python train.py --n_layer=14 --vocab_size=19811 --activation="swiglu" --init="uniform" --optimizer="muon" --warmup_steps=200 --decay_shape="pow" --final_lr_fraction=0.0
Each number is 128 + 32 x the weight over its row's rms, rounded and kept within 0 to 255. Layers, rows and columns count from 0. The size above them is the row's rms in percent of the matrix's.

# layer 5 attention value, 512x512, rms 0.0597, rows 147-173, columns 256-383
size [ 96  91  89  86  87  84  94  86  94  95  93  91  94  92  90  90  91  93  92  89  90  96  93  96  85  89  84]
[[ 90 114 111 103 170 164 123 163 148 198 109  93 116 146 111 102 123 126 124 157 161 137  42  60 154  75 150 122 145 186 111 130 144 142 138 134 128 106 129  78  87 132  74 158 141 122 129 104  97  97 134 133 124 128 140 170 160 127 119  58 108 102 126  84 135 114 164  98 179 173 144 116 153 108 171 171 128  66 108 178 146  98 114 135 132 186 161 173  75 154 162 114 132 192 134 163 117 121 174 140 165 104 123  98 169 126 148 162  95 140 138 146 135  86 103 186 118 160 169 166 141 121 120  81  77 127  94 125]
 [116 188 109 151 115  99 157  96 213 120 125 146 132 158 132 105 180 126  87 139 190 102 109  62  76 125 156 113 127 166  96  67 117  91 158 183 128  98 176 160 103 169 110 134 122 182 120 150 124 109 124 141 110 133 167 150 115 175 176 134  99 153  98 145 113 222 150 161 148  75 115 153 188  70 132 136 183 124 151 181  93 156 103 183 104 170 110 202  87 125 160 142 140  97 104 132 133 177 121 169 109 149 133 135 144 103 124 140 132 151 209 115 138 108  85  59 148 142 144 140 133  65 127 113 143  84 158 124]
 [156 196  95 124 106  84 170 114  69 148 106 130 107  94 116 165 150 137  87 106 153 108 157  62 156 170  87 181 119 198 128 133  88 236 132 195 157 159 124 149  82 131 125  88 136 157 155  99  71  84 161 142 178 138 105 137 127 100 132 144 164 108 159 106 148 126 109 150 134 108 150 100 136 153 133 110 125  59 165 136  54  95  79 183 151 125 134  47 130  88  95 116 133 176 152  88  98  69 109  95 108 122 185 122 150 125 132 140 164 150 107 114 149 100 117 208 151 191 167 132 122 141 133 114  99 185 100  95]
 [ 63 116 101 164 119  82 168 182 126 123 157  97 160 179 136  93 141 184 145  87 155  85 211 143 118  98  61  90 131 135 134  93  99  95 106  94 127 101 126 125 119 102 154 140 107 128 117 150 183  79 106 111 167 161 135 114  96 155 149 132  90 188 114 144 121 177 104 100 133 225 149 148 193 175  90 127 111 134 160  26  56 120 103 158 162 121 134 119 171 129 116 161  66 147  39 159 174 100 115  83 137 109 116 163  92 186 182  97  89  63 111 167 108 152 178  99 145 197 115  71 140 131  83 107 175 190  90  67]
 [123 173 156 123  46  67  96 121 162  98 162 113  73 157 119  77 200 135  90 145 129 111 115 115 152 126  88  93 111 105 103 110 126 106 184 126 139  98 205 111 130 114 157 167 161 207 103 185  98 136 127 100 124 166 116 171 102 131 219 143 115 168 145  93 147 154 101 171 181 133 101 111 104  95 142  89 136 175 156 149 139  59 146 103 118 150 172 112  80 141 134 128 135 189  97 117  97 148 105 146 149  98 173 114 125 143 190  71  83 158 112  91 163 120 182  69  98 109 175 116 133 133 150 108 113 106 148 109]
 [167 169 148 150  81  96 129 163 124 182 192 114 106 140 154 140  79 129 163 113 116 123  66 144 133  93 133 185 160  73 107  95 178 137  75 153 144 132 128 112 110 176 125 146  78 111 123 119 163  51 134 147 179 134 105 126 110 105 115 104 137 139 100 161 139 162 128 100 118 165 162  99 163 115 175 184 137 165 195  83  85 161 124 102  92 165 138  63 103 229 142 152 120  85 175 130 158 138 126  77 131 148 151 108 123 171 120 119 168 154  95 117 137 152 143  81 125 108 146 135 147  88 163  95 137 110  82 138]
 [ 95 117 132 118  74 149 127 135 150 149 131 117 122  97  85 105  61 171 143 136 158 105 113 100 188 119 124 147 178 102 143 109 164  98 171 195 158 149  91 192 164 131 132  83 144 115  99 108 115  95 110 122 102 154 180 169 128 168 138 123 129 129 146  53 119 111  98 174  82 159 186 143 166  90 111 169 131  81  52  89 118 133 167 176 152 127  99 106 225 104 163 162 156 146 133 185  95 158 151 118 151 156 125 150  68 115  85 108 148  76 118 119 107  93 150 106 110 119 132 182 159 130 148 105 164 157  96 210]
 [154 125 118  88 181 109  94 145 149 180 117  82 114  89 106  93  74 158 113 128  72  86 112 108 169 135 104 184 143 133 136 124 103  69 145 200  99 166  67  89 124 143 105 156 180 107 126  82 106 159 105 123 135 229  94 147 172 105 161 109 133  84 158 134  86 189 134 146 158 109 111 124  88 103 122  91 186 201 124 133 206  78 120 113 156 162 129 131 125 122 105 109 149 141 211 128  95 148 151  84 108 192 144 189 105 142 143 156 146 109  86 123 181 148 107 138 161 127  52 122 110 148 127  94  90 138 119 133]
 [116 159 119 116 105 148 115 156 136  78 138 133 146 111 139 200 132 120 104 119 108 109  98 145 112  97 150 126 125 183 106 150  99 119  96  51 116 120  99 153 123 135 155 110  98  97 161 113 148 184 132 146 141 185  65 132 136  80 222 140  87 169 129 169 112 134 139 144 145 137 111 118 121  99 155 174 141 112 174 142 116 109 122 104  85 113 146 139  82 126 134 136 138 190 138 145 146 175 156 155 135 104 168 104 158 144 131  80 120 110 121 118 167 108 139 137 118 121 145 131 129  82 120 134 181 159 132 127]
 [154 123 162 116 110 107  86 103 128 224 178 140 138 132 124 115  76 138 158 160 120 118 151 134 134  87 121 153 201 134 137 139 135 159  82 116 102 133 180 101 101 129 136 128 174 109  87 147 140 139  66 135  69 106 126 123 107 124 152 140 117 111 119 145 144  89 165  68 109 116 176 108 116 187 146 127 109 116 138 101 100 123 185 141 101 115 173  90 117 190 125 116 116  79 114  78 150 119 168 110 113 108 102 124 168 127 142 110 142 136  85 123 147  87  91 139 121 154 149  91 182 153 132 108 100 111 135  82]
 [125  56 116 118 128 145  84 103 179 114 140 160 110 124 155  80 127 123 146 113 168 115 140 120 143 131  77 112 175  93  97 182 157 176 160 167 176 150  65 119  63 141 134 137 136 107  85 124 100 105  62 124 174 161 131  79 141 127  98  79 107 130  79 147 173 120 101 168 129 177 144 174 105 115 133 118 129 132 224 136 225  79 127 121 166 136 123 110 180  38 130 152 128 160 124 119 145  81 154 116 160 128 117  97 159 151 167 130 152 109 180  98 109 120 159 124 162 198  86 147 123 135 107 121 107 163 106 133]
 [116 133 106 101  85 152 137 164  87 106  68 133  89  99 117 115 136 148 159 172 124 122 106 110 111 128 171 108 111 171 106  72 153 135 160 109 126 149 170 131 112  95 202 158 117 115 134 146  83 130  89 177 179  97 139 181 135 116 157 190 142 162  87 204 199 125 105 180 128 171 117 162 122 170 160 155 115 143 182 180 153 159  61 135  84 183 158 172 184 110 120  95 134 130 102 143 108  94 128 139 100 108  42 110 132  71 157 182 127 100 176  99 145 164 131 132 104 140 134  81 131 102  97  90 114 113 104  98]
 [106  73 205 139 154 122 132 122 107 161  97 163 150 100 170 120 148  94 124 120  29 141 167  83 117 185  64 163 124 138 117 135 121 177 170 123 113 109  86 108  84 162 106  70  94 145 100 111 172 163  17 148 180 170  85 134 133 152 107 163 213  78  91 194 100 149 114 105 142  82 118 152 179 137 103  81  87 115 179 112 153  85 180  90 115 147  92  95 113 120 122  96 126 123 132 120  26 189 130 123 138 142 185 121  79  59 127 149 131 111  51 113 129 138  58 193  69 145 113 177 171 121 176 162 112 114 162 145]
 [144 126  61 149  58 119 196 186  59 138  85 158 179 139 180 137 100 131 125 136 106  76 199 143 124 116 122 131  35 124 171 103 143 118  64  51 163 140 154 165 116 124  96 114 131 135 154 115 155 128 103 111 122 157 128 149 124 120 186 128 119 128  98 158  91 116 149 141 138 105 132  82 179 128  84 165 142 182 134 145 172 148 118 191 164  87 130  83 146 139 141 170 113 106  53 150 106 126 105 133 117 164 156 116 158 115 154 132 101 131 108 112 114 122  75 135 137  55 152  86 112 131  71  76 138 168 152 135]
 [143 184 158 114 120  73 145  81 173  73 153  88  83 138 166 114  76 139 125  96 165 208 146 118 141 130 161 122 119  72 195 153  99 183 131  90 130 102  92 142 153  88 155 142 147 115 140 176  92 154 154 153  89 138 104 114 140 119 143  67 117 187 148 178 165 184  92 107  59 121 166 203 125  69 110 153 128 122 150 141 179 192  49  69 151 157 172  90 111 124 117 167 129 205 138 114 125 101 124 157 101 109 137 119 162 142 175  81 169 103 109 112 122 111 123 121 144 123 148 142 123  99  66 139 113 137 131 147]
 [127 134 126 147 131 138 135 153 202 111 163 113 135 159  90 124 154 173 102 136 138 123 135 125 159 156 125 112 104 113  82  93 114  31  88 143 206 147 180 129 170 158 162 184 112  67 129 107 125 135  57 156 145 132 126  24 106 150 135  83 130 119 139 144 130 113 113 115 146 180 192 111 150 139 145  61 112 175 221  70  71 142 139 145  85  88 108  97 188 142 153 129 132 131 118  97 129 189 117  82 172 122 154 161 111 116 150  72 167  90 122 109 128 119 106 110  83 146 144 138 150 104 103 169 143 106 145 125]
 [126 139 140 114 137  75 148  93 140 135 147 165 208 164 169  55 146  92 141 188  81 141 134 111 142 119 131 114 101 100 151 155 118 116 112 151 180 185 139 133 157 125  85 100  81 138 172 172  91  72 178  97 169 175 216 156 146 118 135 135 145 107 107 160 164 168 100 144 112 133 143  88 134 107 112 122 125 167 110 115 168 132 119 144 156  94 146 128 104 129 141 193 143  80 192 157 135 154 159 142 135 144  99 124  79 103 112 162  68 151 140 101 166 178 135 139 122 138  91 140 141 176 111 149  71  80 138  94]
 [189  90 168 154  74 100 140 182 148 144 118 100  86 199  40 118 158 114  97 168 155  56 134 170 120 142 100  96 176 198  98 170 160 148 169 107 176 167 150 136 139 128 114 135 111 135 159 141 101 171 131 145 124 145  75 170 151 130 155 169 151  96 143 154  98  93 105 122 139 203 154 161 100 108 120 108 169 149 179 113  72 140 107 113 165  53  80  92 133 132 165 106 120 180 180 130 169 156 127 173  38  73 136 122 151 157  92  50 119 154 163 136 119 111 125 147 158 113 118 145 137 142 174  89 126  80 138 136]
 [ 78 115 137 108 159 127 161 129 153 155 149 108 106 134 128 116 182 127  97 184 136 167 119 164 144 146 120  98 145  94 138  98 155 159 160  71 169 113 211 169 205 156 113 197 124 113 155 125 140 138 134 130 201 162  44  81  95  76 169 126  94 155 169 115 152 148 123  82 114 137 158 147 111 111 121 124 185 101 186  83 151 129 148  69 135  87 129 114 117 165 132 126 142  95 129 171 129 155 134 132 127 122 102  87 158 180 120 118 156 116  74 154 140 120 158 123  97 130 114 148 112 157 125 138 102 129 136  22]
 [146 150 146  78 111 164 121 120 157 117 151 132  88 161  95 105 144 165 160 145 140 169 117 140 133 182  59 133  49 141 117 132 126 152 115  80 103 110 110 131 146 132 133 128 129 174  84 113 149 112 170 106 191 135 146 149  96  86 137  94 126 118  97  91 108 220 144 131  74  60  81 131 169 173  90  82 123 107 156 158  89 112 119 132 117  90 171 206  95  85 115  71 143 160 112 101 122 168 125 114 122 151 169  98 107 136 113 126 154 163  89 111 186 140 181 121 166  88 125 202 138 122 143 152 144 165 167 149]
 [128 160 185 187 143 110  64 123 121 199 159 121 136 204  82  99 124  80 181 148  88 127 168 105 127 126  78  87 126 157 108  67 182 140  79 151 130 118 155 145 112 148 123 140  93 110  62 133 149  84 145 161 146  54 163 145 139 114 176 137 122 139 139 117  76 169  85 139 196 146 115 104  74 188 118 117  95  97  75 134 180 144 120  96  76  81 121 152 113 140  82  98 160  97 144 151 137 174  86  98 135 133 117 117 177 227 151 121 104  82 116 136  88 156 126 174 138 119 130 150 167  84 132 150 104 150 184 126]
 [ 96 102 160 149 131 188 145  76 217 150  55 128 163 153 165 127  92 144 160 178 112 118 123 137  90  60  76 180 131 124  68 140 114 150 141  94  76 133 144 127 154 153 138 150 136 116 143 134 120  88 140 123 168 107 112 152 131 167 143  82 164 108 119 116 161 136 119 139 123 101 107 153 193 112 154  75 114 176 104 122  39 138  97 115 176 128 124  74 201 131 126 140 135 111 140 152 118 135 113 103 101  82  31  99  93 134 137 132 169  71 144 148 118 132 149 103 119  86 115 175 122 174 124 149  94 124 122 116]
 [182 150 118 117 110  43 149 132  75 121  63 174 106 115  93 117 134 146 150 130  92 126 118 133 121 108 146 152 161  47 119 131 127 142  69 134 112  90 128 124 118 144 111  81  93 172  64 132 149 133 128 120  89 127 160 132 149  65 149 148  98 133 177  85 143 135 122 120 141 149  91 139 141 162 137 120  95 119  73 155 104 134 124 114 115 118 138 117  70 112  47 140 106 124  65 168 129 212  70 151  79 132 136  84 108 119 107 115 141 156 108 118 190  98 134 107  98 108  69 165  98 171 146 139 128  55  90 149]
 [106 122  70 123 120 147 136 151 127  69 122 180 165 108 102 139  76 140  94 150 183 120 187 132 129 113 142  87 123 119 134 181 119 102  96 117 127 133  92  87 145  78 110 120 143 146 114 164 111 203 146  75  98 177  99 132  95 154 150 105 108  89 135  63 167 146 151 152 152 128  98 138 128 172 165  77 159 113 127 173 145 132 143 107 184 143 106  85 111  70 124 141 174 175 105 137 153 163 193 158 125 162 124 115  77  91  86 139 151 106 175 176 113 156 142  91 135 142 141 171 163 150 103 110 138 184  92 132]
 [111  76 101 178 131 183 113 114 168 117 158  86 167 118  97  65 160 135  93  95 118 118 117  67 132 146 136 147 182  93 152 158 126 125 130  94  95 168 132 117 147 119 100 180 142 170 123 120 117 110 138 132  66 119 104 118 150 146 133  83  50 166 129 149 101 128 121  78 149 160 116 144  82 176 121 154 202 113  84 112 159 168 204 140 157 122 134 166  97 102 160 158 157 124  77 163  80 137 115  69 141 185 144  91  75 131 104 142 117 122 182 199 140 165 182 162  89 116 141  89  98 119 155 100 150 115  87  90]
 [ 90  95 137 130 164  67 146 125 115 108 140 128 110 107 139 129 120 126 142  88 114 175 167 116 123 158 128  92  95 217 147  95 137 103 150 208 180  66 173  90 115 151 157 173 119 158 136 107 153 162 131 141 112 148  79 153 144 142  63 153  62 165  95 103 141 155 178  97  66 109  99 137 162  70 202 102  55 159 150  75  36  96 155  74 128 132 151 177 123  70  41 146  66 141  63 120 136 123 121 120 114 143  56 153 114 145  82 136 187 140 143 153 106 156  65 127 139 169 183  60 169 127  96 137 156 117 107 129]
 [ 75 135 152 153 146  90 163 105 132  97 157 133 142 117 163 143 130 164 147 122 103 177 156 160  61 140 105 131 129 178 156 126 120 156 143 146 118  59  69 111 153 142 104 134 122 189 118  74 111 168 137 153 155 187 137 134 126 119 127 100 110 107 119 155 121 157 202 119 135 121 147 157  91 116  76 171 109  86  65 108  76 113 117  95 111 171 150 109  44 125 118 129 177 202 123 107 156 155  49 119 139 145 171 151  91 139 169 148 105  55  94 142 122 149 164  94  85 108 136 118 160 119 109 141  97 153 111 117]]
# layer 5 attention output (transposed), 512x512, rms 0.0499, rows 147-173, columns 256-383
size [104 100  99  94  95  89 104  93 102 104 103  98 103 100  96  98  97 103 101  94 100 104 102 107  88  96  97]
[[159 117  82 125 109 136 175 130  93 166 105  41  70 163  91  96  99 159 131 109 142  69 121 147 188  87 128 114  97 144 115 105 196 109 117 142 172 102 134 157 139 135 113 117 144 138 117 147 139 122  90 153  98 128 133 118 103  99 117 126 146 121  84 171 156 148 130 140 146 130 137 104  83 123 162 166 153 160 192 121 187  24 140 100 232 153 149 148 144 160  80 160  61 135 127 174 190 111 146 148 153 159 147 113 102 138 145 154 173 106 120 148 107  87  41 144  99 124 144 134 100 127 109 136 113  55  82  99]
 [202  90 117  85 160 148 129 133  79 108 138  98 155 122 155  93  38 153  94 109  89  98 126  13 181 104 108 128  75 163 124 182 104 116 148 160 146 167 150 161 131 131 109 162 159 169 162 150 142 160 148 132 149 138 101 161  88 130 121 140 119 141 102 145 111  94  72 200 146 207 151 142 182  91 109 109 149 130 115  90  96 126 130 165 126  88 122 197 144 146 173 147 162 111 164 134  98 136 181 227 191 145 120 187 151 126 192 138 155 121  87 138 118 136  96 158 113  87 128 131 127 141 128 135 123 137 182  62]
 [132 115 166  92 156 127 190 107 126 147 143 151  96  72 116 184 151 112 106 139  97 122 178  73 121 165 177 113 107 167  79 128  58 158 103 114 137  94 158 171 103 120 162 138  93 100 136  62  96 138 146 170 145 194 157 151 183 109  78  92 116 126 117 142 137 189 117  87 140 138  96 144 196 166 142  94 111 101 159 110 169  96 190  88  82 163 125 123  89 183 153 146  97 113 111 102 128 121 135 120 147 121 182 161 150 131 147  91  48 166  95 121 111 130 152 206 144 136 112 120 160 124 142  95  98 153 142 156]
 [ 88 153 169 140 174 114 122 127 146 110 117 155 150 189  92 120 147  91 203 113 121 137 139 177  96 203 133 149  65 124 113 105 181 133 147 117  98 121  92  96 132 152 118 129 169 114 103 156 157  89 115 113 160 180 160 148  40 118 119  62  92 162 148  98 107  65  98 175 160 149 125 163 108 146 184 132 101 102  60  89 114 102 129 160 131 139 166  92 159 151 110 133 138 123 151 173 147 143  94 112 120 107 124 126 148 123 199  64 126  90  77 113  90 128 178 183 143  62 140  98 134 153 166 143  99 156 103 151]
 [114 133 152  98 117 128 124 133 178 101  82 110  89 116 162  98 118  75 108 142  92 171  84  63 120 162 147 142 143 127 175 158 116 120  99 129 127 122 133 147 179 163 133 107 149 157  71 113 149  91 167 132 149 138 178 163  96 118 137  97 163 156 127  98  61  88 167 166 147  87 122 133 127 169  80 137 120 157 187 118  93 114 105 124 150 146 122 125  73 156 136 143 171 154 130 107  61 130 130 158 131 108 137  68 158 119 239 140 137  81 147 100 163 151 150 119 107 135 152 111 139 172  83 128  94 135 188 116]
 [116 149  93 130  29 150 102 120 103 145 169 149  93 166 122 116 128  91 108  85 100  74 100  54 108 107 159  57 143 101 108 115 216 167 122 173 113 189 130 155  84 112 113 116 123 133 160 158  70 155 152  84 155 161 150 175 170  85 150 185 110  89 147 127 132  79 131 132 150 176 139 148 165  87 154 137 110  95 169 101  98 205 175 166 112 149 150 145 135  98 149 175 135 169 180  77  95 132  64  94  71 106 127 176 140 130 171 132  95 142 120 148  89 145 148 110  82 173 193 139 150 165 204 149 114 128 136 136]
 [159 133 159 123 160 171 134 110 107 167 118 160 120 135 100 168 109  65 159  83 136 113 127  11 139 151  86  90 117 170 117  82 120 136 152 121  99 128 104 105  94 123  94 152 103 141 147 158 131 103 133 112  98 218 112 128 154 120  98 163 157 117 171 118  99 100 139 178  97 101 149 146 111  65 127 166 126 129 149 158 152 132  86  89  71 112 124 123 196 107 160 118 152 159 119 114 124 142 144 146 129 105 132 143 136  23  82 143 177 139 105 110 124 130 127 123 114 124 134 208 137 116 172 133 104 129 147 140]
 [112 126 139 125 130  99 139 152 111 100 130  95 110  49 160 125 145 165 152 178  60 108  85 114 132  42 154  87 148 138 148 138 120 136 140 124 107 139 143 188 130 159 126 104 127 161 108  86 114 141 130 148 116 155 158 123 156 115 161 142 168  41 153 125  95  93  91 184 139 110 141  96 119 155  81  84 163 115 159 157 122 107  82 154 112 108 126 137  58 175 122 161 124 112 120 110 120 117 184  87 116  86 128 120  91 148 133 175 174  96 139 166 159 126 123  68 136 157 164 154 104 153  67 102  64 108 116 125]
 [ 94 109 133 175 160 149 102 150 132 125 128 145 167 157 101  82 109 133 123 156 107 108 157 131 121 108 137 116 129 135 120 169  93 167 131  83  99 130 174 152 123 173  44 145  89 115 150  84 143 186 115 180 165 169 161 162 140 116 121 112 123 133  63 124  82  88  96 112 158 105 142 192 138 106  55 147 142  79 144 154 168 160 157 133 127 140 126 147 116 135 126 147  95 115 206 139 131 136  80 147 116 160 177  96 238 168 141 102  86 121  82 218 137  65 168 160 117 140 112  80 165 173 134  75  73 130 150 147]
 [114 203 109  97 111  88 108 152 138 202 149  83 133 102 112  61  77 147 149 131 191 120 140 187 119 131 123 196 180 157 147 170 101 162 123  96 114 100 122 126 100  38 120  93  64 112 116  96  81  98 130 127 130 165  71 182 171  87 120 116 156 157 149 126 125 107 121 108 119 103 119 109 118 156 132 113  71 130  95 172  62 133 132 227 118 188 174  72 126 151 137 104 123  77 170 144 173 160  71 116 155  95 180 103  72 135 148 130 159 118 121  83 141  67 167  73  86 148 129 114 147 165 138 105 116 123 116 171]
 [137 117 110 127 134 128 182  79 179 164 130 152 158 163 102 145  95 190 180 149 167 108 131 133 134  85 140 144 119 150 125 101 127 144 186  73  96 147 101 156 111  43 129 152 184 106 105 107 166 104 106 139  83 133 205 109 166 150 119 170 131 114 173 134  90 101 159 112 113 124  94 121 131 157 150 142 147  97 141 125 108 110  86 146  81 132 108 157  81 134 109 111 135 139 113 108  97  92 174  90 183 127 155 102 124 134 132 155 137  88 131  95 113 166  97 130 103 137  73 156  94 131 135 116 161 109 112 119]
 [182 117 158 142 161 159 122 149  16  84  66 180 105 111 120 121  86 136 107 161 126 157 116 174 118 114 126 101 116  64 126 166 170 116 142  89 117 153 143 129 121 132 121 139  98 138 136 143 141 164 147 100 107 131 129  93 158 147 170 181  94 169  74  88 145 127 142 114  92  79 173 113 120 108 178 112 158  96 167 164 145 169 142 120 106 106 177  62  89 101 140 107 155 180 145 149  88 122 209 116  78 127 131 110  51 115 111 119 134 119 137 114 117 127 144 149 118  97  90 164 151  81 117  74 141  98 126  67]
 [121  53 165  91 151 156 134 170 145 106 152 153 164 118 150 116 161 166  91 139 161 131 149  58 135 118  37 175 152  94 133 153 129 184 134  72 200 117 223 166 108  11  99 124 103 108 133 123 161 161  82 125 109 153 153 159 173 143 122 157 164 112 199 169 169 138 202 127 151 162 129 148  99 159 104 188  88 157 168 159 142  76 159  94 134 139  71 137  66 188 136  89 108 119 208 156  95 148 162 151 128 140 168  94 203 115 129 140 101 101 118 142 112 121 126 169 110 161 177 122  91  56  65 141 157 130 182 154]
 [161 146 109 137 180 165 157 135 129 132 138 133 122  97 139 152 158 127  67 159 164 122 199 109 109 163 131 111  85 125 168 129 149 149 144 177 110 129 122 117 189 173  83 126 158 168 128 111 156  72 143  87  96  63 123 179 133 176 146  55 100 164 151 155 119 139 102 125 124  70 154 119 146  99 108 117 129 102 111 110 149 184 129 107 115 114 157 124 172 107 116 206  72  96 159 164 164 116 133 110 199 140 133  69 202 167 135 135 162 128  84 158 157  64 193 165  87  92 136 127 143 123 120 115 101 216  91 127]
 [112  83 161 139  49 136 111  88 164 146  91  97 119 166  87 156 118 148 128 170 122  98 162 161  95 137 112 124  95 127 137  89 110  75  80 176 131 125 136 124 198 168 145 127 150 118 103 100 105 137 136  74 147 191 121 134 151 162 129 108 194 184 146 116 145 137 139 140  75 144 128 114 124 145  95 170  79 100 140 106 146 185 173 145 169  93 109 161 155  83 145 157 148 136 128 138 110 131 102 144  81 160 130 145 128 162 125 149  71 146 104 122 109  94 101 192 162  88 143 156 170 204 116 144  82  65 186 132]
 [141 138 150 118 140 138 110 151 199 163  87 111 135 105 139  40 112 149 157 137 142 104 147 203 170 117 149 106 195  98  99 199 147 132 109  95 129 148  70 132 131  88 139 162  84  99 112 202 144  59 118 127 207 145 158 112 126 158 114  97 148 119 143 149 122  79 111 153 137 114 132 128 154 143 139 101  58 157 139 103  76 125 141 159 111  84  97 177 176 181 139 143 114 159 172 150 108 155 148  94 150 130 112 148 168 131 117 138 130 137 104 100 107 128 144  85 125 138 115  85 164 174 103 185 105 146 166 121]
 [124  89 156 145  86 147 144  97 123  86 127 136 136 119 153  81 139  83 112 158 116 165 149 121  63 106  64 131 139 150 131 162  75 131 117 148 177 173 109 175 100 142 142 120 109 125 122 157 103 108 113 167  78  82  84 173 129 135  94 125 161 131 148 172  76 150 104 178 130 103 133 109 156 170 151 151 104 171 122 131  87 100  88 144 111 142 145 141 140  88 104  92 152 110 117 150 156 150 180 110 123 117 131 173  89 110 113 111 140 122 139  97 102 123 147 142  93 125 146 121  60 115  60 112 167 157 129 126]
 [113  99 168 132 116 160 176 139 154 192 147 109  89  79 177  86 136 135 117 156  55  90 104 196 156 112  93 148 127 144 147 167 127 127 149  95 101 107 159 119 110 140 113 133 124 150 133 117 159 116 108 145 114 162  81 157 115 142  80 107  85  84 131 162 136 135 118 124  47  50 141 143 120 139 135 121 176 135 102 136 104 185 140 135 117  95  69 108 123 109 163 159 153 126 127 140  96 122 135  87 112 113 133 130  85 165 139 106 161 122 156 131 135 143 130 134 115 170 152 185 184 177 133 139 119  52  98 152]
 [162  69 118 121 111 175 170 173 171 132  98  94 114 115 156  97 140 133 148 138 118 168 114 100 148 162 176 144 208  95 160 116 146 130 140 161 123 120 154 121 114 105 133 114 122 149 105 114  73 120 133 126 122 179  92 110 153 155 138 126 138 111 150 123 101 136 140 129  75 112 129 152 145 124 207 175 152 136 145 133  82 176 127 151 114 167 166 148 109 149 123  98  74 126 132 102 131 133  97 111 132 165  70 142 128 169  88  93 193 148 118 141 120  93 170  43 134 139 172 130 140 126 155 159  79 118 135 108]
 [127  61  93 115 156  64 118 126 154 137 103 115 114 120 149 114 141  86 204 125 134 157 122 150 141 122 119  80  81 113 140 151  72 113 156 144 187 151 112 240 128  95 189 115 173 161  80 169 124 169 123  89 149 171  76 151 123 113 124 107 144 156 149 111 180 160 105 149 107 132 164 129 108 151 168 128 144 151 168 116 123 109 119  92 130 130 119 155 147 113 183 106 102  95 110 107 122 196 120 109 163 177 113 160  75 126 115 126 133 162 111 120 125 152 155 111 108  83 137  98 119  68 133 153 131 125 173 102]
 [122  92 175 115  97 123 113 151 100 132 116 136 233 169  81 101  85  86  99 180 123 162 111 127 173 133 128 144 122 169 157 101 131 164  79  67 107 170  94 158 131 104 133 136 172  91  89 148 109 139 131 151 132 115  61 152 134 110 164 117 143 130  98 163 105 142 118 192  82 109 154  93 109 115 145 132 138 184 105 142 109 171 158  90 129 156  78 154  76 156 152  94 150  98 175 153 138 106  46 170 118 123 184 137  47 158 155 146 107  85 123  86 140 119 154  87 141 102 153 209 158  90 139  75 110 101 137  67]
 [ 94 110 119 106 107 141 128  83 133 119 120  94  92 170 102 150  93 155 114  84 111 139 128  88  66  65  59 174 184  52 131 140 102 105 156 141 182 213 146 114 162  94 161 138 133 131  79 155  68 163 119  93 116  78 133 144 107  94 136  81  98 139 142 122 133 148 142 126 128 131 115 138 184 116 134  90 108 199 135 182 115 132 117 101 132 203 149 131 175 157 112 129 174  65 121 159 101 129  95 162 143  90 161 121 101 137 161 171  92 139 139 156 104 119 119 161 123 113 117 198 142 191 147  90 127 124 132 111]
 [114 103 148 165 147 149  85 149  89 134 121 126  76 140 138 157  14  89 143 129 110 137 119 194 175 123 113 121 196 109 107 149 127 128 115 135 112 150 130 131 150 124 149  59 137 160 134 132  99 132 159 127 160 103 114 114 152 112 184 146 109 123  89 101 166 152  85 114 180 154  99  75  67 126 123 139 116 127 118 120 117 126 133 129 127 148  82 140 133  98 162 133 163 120 154  77 114 169  86 125 109 184 104  82  93 152  88  91 129 132 105 146 106 101 165 117 134 183 143 188 175  96 106  77 155 103 134 100]
 [160 124 123 126 136 111 140 153 156  82 178 116 123 175 112 134  99 133 119 136 146  68 193  86 105 103 138 139 113  80  50 161 111  94 148 137 107 182 140  81 142 169 153  92 110 111 139  96 161 115 127 140 115 128 161 184  89  92 120 125 133 116 140  95 113 131 132 101 125  19 124  61 191 141 125  81 132  79  74 143 147 139 137 101 163  97 116 113  95 144 108 106 119 130 149 145 134 107 159 113  96 137 103 108 145 193  56 140  91  78 173 174 105  97 113  73 138  71  69 170 135 209 123 134 144 138 157 118]
 [114 106 110 167  89 109 140 201 102  96 132 164 108 107 112 142 170 221 153 104 173 126 127  84 140 123 128 155 107 103 142 128 146 100  91 120 121 138 111 120 183 103 130 103 152  95  77 115 117 120  81 108 107 164 121 126 155  95 156  88 141 122 139 197  97 159 193 102 109 138 162 125 121 124 163 155 160  67 142 130 134 138 125 119 162 177 114 136 151 157 110 123 159 120  13 107 137 115 140 123 108 135 105 122 101 185 108 180 163 114 128 187 144 128 120 143 140 171 131 148 113  97 105  95 116 180  96  48]
 [143 141  83 111 150 152  63  91 118 119 156 102 123 121 122 197 129 155  88  60 132 107 108 158  79 192 102 107 145 145  99 115 182 153 109 122 100 115 142 128 196 111 161 174 194 129 142  85 135 108 214 141 201 168 152 152 118 131  87 167  93 106 106 115 145 136 114 155 122  92 110 158 170 155 118 129 135 106 128 125 108 119 120 128 115 155 145 110 158 128 132  72 109  84 152 154 117 142 152 110  93 116 143 156  91 100 114  88 160 102 123  99 169  97 113 105 120 171  95 144 172 163 125 178 135 129 125 180]
 [123 166  84 151 102  55 122 121 116 123 117  70 111 134 101 139 115 139 117 133 123 171 105 134 109 189 145 172 115 107 115 144 153 210 167 172 116  76 195  94 150 135 119  75 129 156  89 135 134 162 136 127 130 157 126 131  72 120  71 161 222  70  88 102 135 182 106  75 103  86 135 116 110 127 154 120  71 189  78 106  77 114 149 132 143  95 110 109 182  87 137 174 165 118 141 157  71  96  75  95 126 129 156 128 100 111 103 121 192 116 101 117 149 134 132 163  86  85 164 137 124  65 134 134  85 153 123 175]]